Part of a small language model's weights: 6.2M parameters, capped logits.
Each number is 200 + 20 x the weight over its row's rms, rounded and kept within 0 to 999. Layers, rows and columns count from 0. The size before them is the row's rms in percent of the matrix's.

# layer 4 MLP gate, 448x160, rms 0.334, rows 145-178, columns 0-31
097,215,205,222,235,193,187,187,185,213,188,222,162,216,253,233,201,234,196,218,217,221,206,191,219,191,217,220,172,165,160,195,191
098,228,192,198,184,208,204,207,194,176,180,206,191,221,181,178,179,220,179,210,179,209,214,222,196,159,214,171,193,219,211,178,231
096,196,170,171,191,213,215,224,204,221,202,196,216,183,200,215,194,215,214,193,219,223,185,205,227,198,221,181,205,137,225,220,165
104,194,175,208,212,201,238,221,201,193,167,195,180,199,203,227,183,180,215,194,192,210,208,219,207,183,215,206,185,222,191,199,200
102,188,158,167,230,224,196,193,194,200,220,209,229,236,188,199,218,204,193,198,188,235,183,214,205,215,190,227,216,207,193,196,178
094,194,168,198,224,206,228,225,201,184,207,223,151,196,209,200,142,209,219,208,221,215,206,197,217,199,222,176,189,193,242,160,212
098,189,210,218,179,168,228,213,172,197,160,180,199,194,185,177,202,198,214,155,179,193,213,191,198,243,187,191,207,203,195,213,167
091,186,204,216,215,176,161,182,192,209,215,221,204,168,159,217,177,180,176,195,202,195,194,179,211,184,167,213,157,231,206,208,230
109,207,146,179,167,223,258,210,208,237,244,181,220,206,211,196,193,182,201,215,178,227,208,156,211,172,187,212,198,200,206,186,223
097,199,214,229,206,213,198,212,206,181,215,205,213,196,184,220,178,175,220,200,210,145,238,176,202,185,152,204,188,215,215,198,204
100,157,208,201,205,213,191,209,191,199,174,196,213,196,182,220,209,182,220,214,198,209,233,160,185,245,212,226,210,199,212,200,197
101,220,209,188,235,231,210,207,249,182,200,177,217,221,195,210,189,211,199,217,206,232,224,192,219,192,222,199,179,217,184,190,207
112,200,234,201,192,251,164,196,195,177,163,222,190,201,190,141,197,179,176,202,202,206,206,214,203,208,175,190,217,216,166,165,205
089,192,188,201,202,197,182,254,198,179,177,213,221,220,206,211,199,163,172,186,226,163,169,217,212,216,230,201,174,210,218,207,202
093,206,193,219,181,152,241,222,193,207,201,213,174,206,204,241,172,186,204,191,237,214,214,187,194,227,229,194,173,227,197,213,196
096,211,234,199,210,195,189,190,234,193,191,175,222,224,234,210,179,223,185,214,220,209,218,198,230,199,201,192,198,154,169,196,194
110,215,189,180,213,186,216,179,204,219,184,206,196,184,206,189,226,213,169,186,200,186,187,190,192,182,196,196,216,221,169,180,221
099,212,202,188,204,202,210,194,172,200,208,205,227,208,208,206,173,168,198,211,215,176,192,241,197,227,205,215,161,212,228,171,198
096,249,222,219,190,171,233,220,178,187,188,222,213,188,170,211,195,219,195,206,213,242,201,195,164,201,159,192,205,204,182,243,256
099,198,212,195,244,207,208,194,179,170,198,194,201,209,211,185,204,216,187,201,207,192,233,209,195,229,212,184,221,180,212,219,219
105,215,206,181,202,222,225,216,213,228,183,194,208,176,168,167,194,225,168,213,168,218,205,184,183,189,251,198,193,216,190,187,219
096,213,206,169,209,213,200,183,221,204,199,213,210,208,208,208,172,188,225,185,181,183,210,169,182,186,203,151,188,229,183,198,243
106,185,217,180,217,166,212,193,210,185,205,220,175,218,206,200,202,207,177,188,222,215,196,199,210,167,191,190,238,165,195,191,215
104,244,213,162,186,192,174,179,230,204,217,214,220,230,187,173,220,215,194,149,201,207,198,195,184,213,220,205,186,188,179,205,191
105,222,202,176,192,195,233,170,229,197,225,216,161,201,198,217,192,243,196,214,198,188,163,242,193,194,204,193,177,211,199,194,213
104,173,232,223,238,209,208,208,199,171,196,197,195,189,203,197,180,183,196,212,217,218,188,231,202,210,222,176,213,157,187,217,210
097,237,198,136,227,222,233,183,180,213,199,220,172,218,229,182,179,184,223,200,193,210,183,244,201,170,181,209,213,206,176,217,173
104,168,214,191,186,219,195,222,197,196,211,197,235,199,184,168,199,203,182,215,213,168,177,213,186,235,173,224,189,240,210,176,216
100,200,205,194,213,160,189,212,231,198,240,153,171,192,205,220,192,184,219,183,214,221,201,215,193,203,226,185,231,179,178,207,210
096,222,177,191,204,198,208,188,192,196,191,187,203,204,185,172,204,234,171,220,210,208,196,206,203,244,228,211,190,171,215,215,224
097,193,209,186,184,211,204,149,193,176,177,187,176,213,204,206,207,203,172,191,224,254,223,220,203,228,185,229,200,220,219,219,210
098,184,213,190,189,234,214,174,238,193,184,188,221,195,201,181,195,207,210,197,188,237,214,207,231,195,193,218,191,212,187,161,193
091,194,239,212,186,237,196,179,209,198,201,227,184,217,190,251,215,178,225,224,195,215,171,231,210,198,202,220,171,187,208,194,207
095,194,217,204,229,218,228,205,202,206,198,189,158,211,201,228,156,205,198,197,194,196,196,207,217,182,202,179,193,187,196,220,227
# layer 4 MLP up, 448x160, rms 0.341, rows 145-177, columns 0-31
093,211,194,193,183,212,228,230,181,201,206,188,225,225,174,181,204,166,233,202,235,171,208,172,216,245,200,189,176,186,222,196,199
100,172,196,208,212,155,202,198,261,195,187,237,166,167,165,182,211,206,226,204,197,183,214,177,192,200,209,191,218,214,203,191,226
086,194,242,225,187,202,183,199,184,209,199,188,208,204,203,221,221,197,231,224,171,176,212,182,174,218,222,176,177,198,204,168,185
099,243,179,199,196,159,216,209,220,214,225,171,232,204,183,202,214,214,211,181,221,235,207,177,197,175,229,203,198,209,188,192,170
102,167,177,189,227,229,189,203,199,215,200,218,198,229,209,184,195,198,209,223,230,210,188,214,206,218,216,221,232,180,207,139,192
102,214,203,204,201,234,232,184,196,180,223,206,185,214,224,198,179,188,222,218,200,203,232,215,222,193,183,192,201,208,208,211,183
094,179,200,177,222,189,204,195,202,218,218,211,166,205,235,219,205,211,189,215,180,193,211,163,185,174,202,170,165,233,187,176,217
095,216,219,216,224,220,214,173,236,200,209,214,222,186,222,195,219,203,248,163,190,218,203,220,193,200,184,184,196,182,180,164,213
098,147,228,212,239,193,224,196,208,190,177,197,232,215,199,214,206,156,214,218,201,214,222,181,216,195,176,197,193,192,236,180,235
103,208,195,197,194,202,238,209,165,231,167,179,189,207,183,207,220,191,205,201,203,215,193,204,158,201,219,206,234,172,215,223,225
104,259,197,189,217,191,208,160,178,203,188,204,208,185,203,183,204,230,194,196,193,206,194,209,193,171,185,235,188,215,235,210,192
101,200,183,183,241,232,229,190,187,210,180,222,189,184,197,224,192,215,198,173,219,216,186,207,155,206,207,164,176,211,199,195,186
107,187,213,189,196,217,220,183,202,204,210,193,192,226,231,197,231,188,205,180,203,246,199,200,242,226,238,212,205,199,198,210,223
095,217,187,197,229,225,185,178,195,195,200,204,164,183,217,169,197,180,234,197,209,234,214,217,186,191,183,195,213,191,238,251,215
087,213,207,199,177,188,230,254,206,191,203,205,224,200,211,186,180,236,182,201,225,205,203,221,226,201,208,177,188,208,191,207,204
093,202,197,189,184,191,210,209,180,225,222,219,173,163,192,206,210,193,192,172,206,184,184,172,194,225,163,201,187,230,211,216,186
120,198,210,189,218,207,219,197,179,206,180,205,181,210,209,212,203,232,173,198,197,192,197,197,208,181,184,211,194,200,176,171,212
102,181,210,209,150,189,181,213,182,207,188,212,210,190,195,180,181,195,214,215,189,176,215,210,184,201,193,197,217,204,183,221,199
098,210,206,225,227,134,189,190,158,188,199,233,177,217,227,209,204,209,203,201,221,250,198,179,158,159,221,208,180,185,211,222,202
096,189,210,184,205,213,207,221,218,201,184,217,239,220,217,186,219,206,191,257,218,194,205,198,210,202,220,181,204,200,201,207,203
105,187,189,203,177,185,193,186,169,199,202,203,224,170,203,192,173,238,196,213,220,196,223,211,176,198,206,202,216,204,184,243,209
107,191,198,193,203,168,218,184,216,199,188,194,184,206,199,196,196,205,210,205,197,205,176,231,249,212,178,206,211,199,190,221,194
103,210,204,207,223,207,174,194,204,217,178,186,203,190,185,194,209,188,237,211,188,199,196,188,193,226,171,213,199,237,188,189,190
113,234,203,197,223,164,206,187,172,235,213,199,202,219,206,178,213,192,206,212,235,223,208,225,185,178,211,180,163,193,183,214,198
094,203,197,198,223,218,224,211,228,179,181,191,226,190,202,235,173,215,172,201,187,176,180,218,153,193,209,205,207,185,198,209,207
101,190,205,204,203,223,202,212,214,205,188,200,202,226,220,233,215,219,166,198,212,180,211,184,180,205,182,183,246,227,176,202,193
106,184,209,187,212,233,207,175,207,233,193,164,237,232,195,204,204,182,211,221,197,192,198,196,225,182,179,201,190,182,202,203,179
100,216,210,203,222,168,214,183,171,214,194,257,192,218,210,218,166,206,225,201,205,201,204,162,196,207,222,201,227,212,205,233,189
093,186,208,182,197,178,217,189,223,230,205,209,187,214,190,224,195,211,198,182,213,175,200,194,208,185,177,173,247,185,201,208,192
101,221,225,186,198,255,224,207,170,209,208,226,221,213,196,178,213,218,190,191,206,232,178,220,205,227,225,208,180,192,167,184,214
098,172,216,210,197,176,182,191,210,185,193,193,178,158,186,229,189,197,238,217,194,165,195,206,202,176,195,180,176,223,196,187,202
095,196,196,210,188,226,167,199,184,189,168,190,220,213,233,185,219,201,167,193,210,180,155,162,202,186,202,211,206,188,226,175,193
082,230,196,196,210,180,191,225,208,222,199,171,210,234,212,142,193,222,213,202,220,195,189,180,165,200,203,173,217,208,185,217,212
# layer 4 MLP down (transposed), 448x160, rms 0.306, rows 145-177, columns 0-31
107,189,205,174,199,179,194,208,175,205,192,181,193,183,195,211,219,221,214,185,196,224,168,213,159,211,197,248,193,206,150,191,198
106,215,186,196,198,245,233,194,214,177,185,174,225,210,191,196,199,181,192,173,200,201,213,224,227,206,207,235,195,196,197,222,219
101,180,196,163,213,163,152,191,203,199,205,225,199,227,210,243,197,221,226,228,208,171,177,176,245,198,228,194,219,190,201,235,197
100,208,217,200,233,132,198,218,243,195,202,200,212,205,204,204,195,208,221,212,206,188,186,240,212,202,208,190,180,177,169,202,195
094,260,237,230,230,157,193,210,204,168,204,201,227,188,214,199,194,157,178,184,226,209,181,214,205,182,216,202,209,199,209,247,206
090,201,221,194,198,136,162,198,191,231,198,205,212,182,231,202,208,230,199,200,215,193,168,196,206,200,206,195,197,193,189,221,201
103,201,201,228,188,229,226,185,171,197,194,207,238,170,160,181,190,198,181,192,216,226,204,245,204,234,171,210,206,179,196,214,194
094,194,165,196,198,209,175,242,164,235,193,244,186,197,192,203,182,210,182,223,224,187,180,178,205,200,203,193,202,197,223,222,168
099,228,183,185,172,206,188,185,210,200,201,166,145,173,190,177,156,196,199,225,176,176,184,187,222,229,193,200,194,214,191,206,160
100,179,211,169,179,177,205,212,211,155,237,217,175,190,180,190,191,205,208,214,186,155,192,154,200,201,195,183,191,212,197,147,191
098,216,231,242,203,228,177,194,199,190,214,187,167,197,222,212,183,192,220,200,199,240,188,165,202,208,220,185,220,216,211,229,155
106,186,209,166,192,216,177,188,220,191,231,192,181,190,209,209,198,193,177,254,214,206,217,219,228,195,216,206,204,190,204,213,197
099,201,225,245,192,246,198,182,178,211,208,205,208,191,213,160,175,206,188,221,173,212,225,188,175,185,172,216,201,224,207,230,193
094,174,179,204,202,207,198,225,176,199,211,230,226,215,190,212,194,230,180,193,188,162,202,215,179,197,212,196,190,243,211,153,194
097,214,211,179,177,228,213,179,205,216,210,168,183,200,186,182,219,216,204,210,234,188,235,202,185,222,210,217,225,203,184,193,244
107,209,202,201,183,207,186,211,224,178,179,178,223,181,223,176,209,205,178,197,196,201,206,200,219,198,171,214,148,181,166,197,161
094,192,212,186,174,199,183,208,219,205,216,197,195,196,199,197,204,181,236,220,187,214,206,196,201,213,212,200,176,169,216,235,173
096,181,202,190,223,200,223,190,207,174,204,200,179,189,178,206,212,207,216,174,214,191,179,178,202,200,202,207,173,213,205,194,181
099,183,200,218,229,239,180,196,195,233,180,176,218,205,163,199,209,200,203,179,197,227,216,212,195,201,210,162,182,194,218,150,209
101,198,222,198,232,178,180,199,218,200,195,197,188,169,190,227,176,182,205,197,194,184,220,177,187,191,188,184,194,213,172,160,194
099,220,227,202,195,235,203,212,201,213,202,205,155,198,170,186,171,213,195,197,187,255,215,162,193,177,236,204,228,204,217,217,209
090,190,211,181,183,245,177,194,186,178,208,213,199,220,193,226,189,229,200,194,202,195,247,163,168,190,215,190,170,198,190,191,236
102,212,202,205,210,224,235,200,192,183,233,228,207,203,211,191,186,228,181,187,210,218,201,213,221,188,204,184,200,166,199,205,221
101,167,198,197,191,201,186,210,223,159,186,184,187,200,201,228,193,181,192,218,183,184,190,171,226,196,194,188,219,190,224,192,206
105,251,166,176,223,171,188,174,240,218,231,225,202,212,203,188,225,218,191,224,203,219,177,228,216,223,209,194,165,208,182,221,213
104,171,221,183,192,155,209,210,195,224,221,216,171,195,170,205,211,196,236,229,213,209,187,190,170,218,205,181,196,143,176,184,208
098,234,210,219,185,163,214,211,189,192,189,204,184,206,213,205,190,180,177,212,204,227,183,210,202,242,237,170,223,199,208,207,180
096,189,204,216,155,217,240,223,240,180,169,169,189,234,172,179,190,205,187,193,195,195,212,217,194,186,181,236,170,202,194,188,194
093,175,231,201,190,194,208,181,185,164,218,207,221,201,223,190,229,221,200,186,191,233,185,193,193,216,186,207,142,211,214,201,221
095,165,210,210,200,173,167,215,205,219,216,201,201,186,213,190,197,192,217,227,219,178,221,200,188,171,190,211,223,211,243,229,175
105,206,220,185,217,210,233,211,172,210,185,201,158,172,199,214,191,218,192,191,195,200,244,184,182,231,206,178,241,181,209,188,204
100,140,203,187,192,217,214,209,206,180,230,205,188,186,180,170,191,211,202,208,219,252,213,214,196,184,204,209,203,189,173,241,214
099,198,214,177,200,149,184,202,190,178,187,207,207,192,215,221,196,187,241,201,160,215,169,228,219,193,198,216,190,162,204,198,187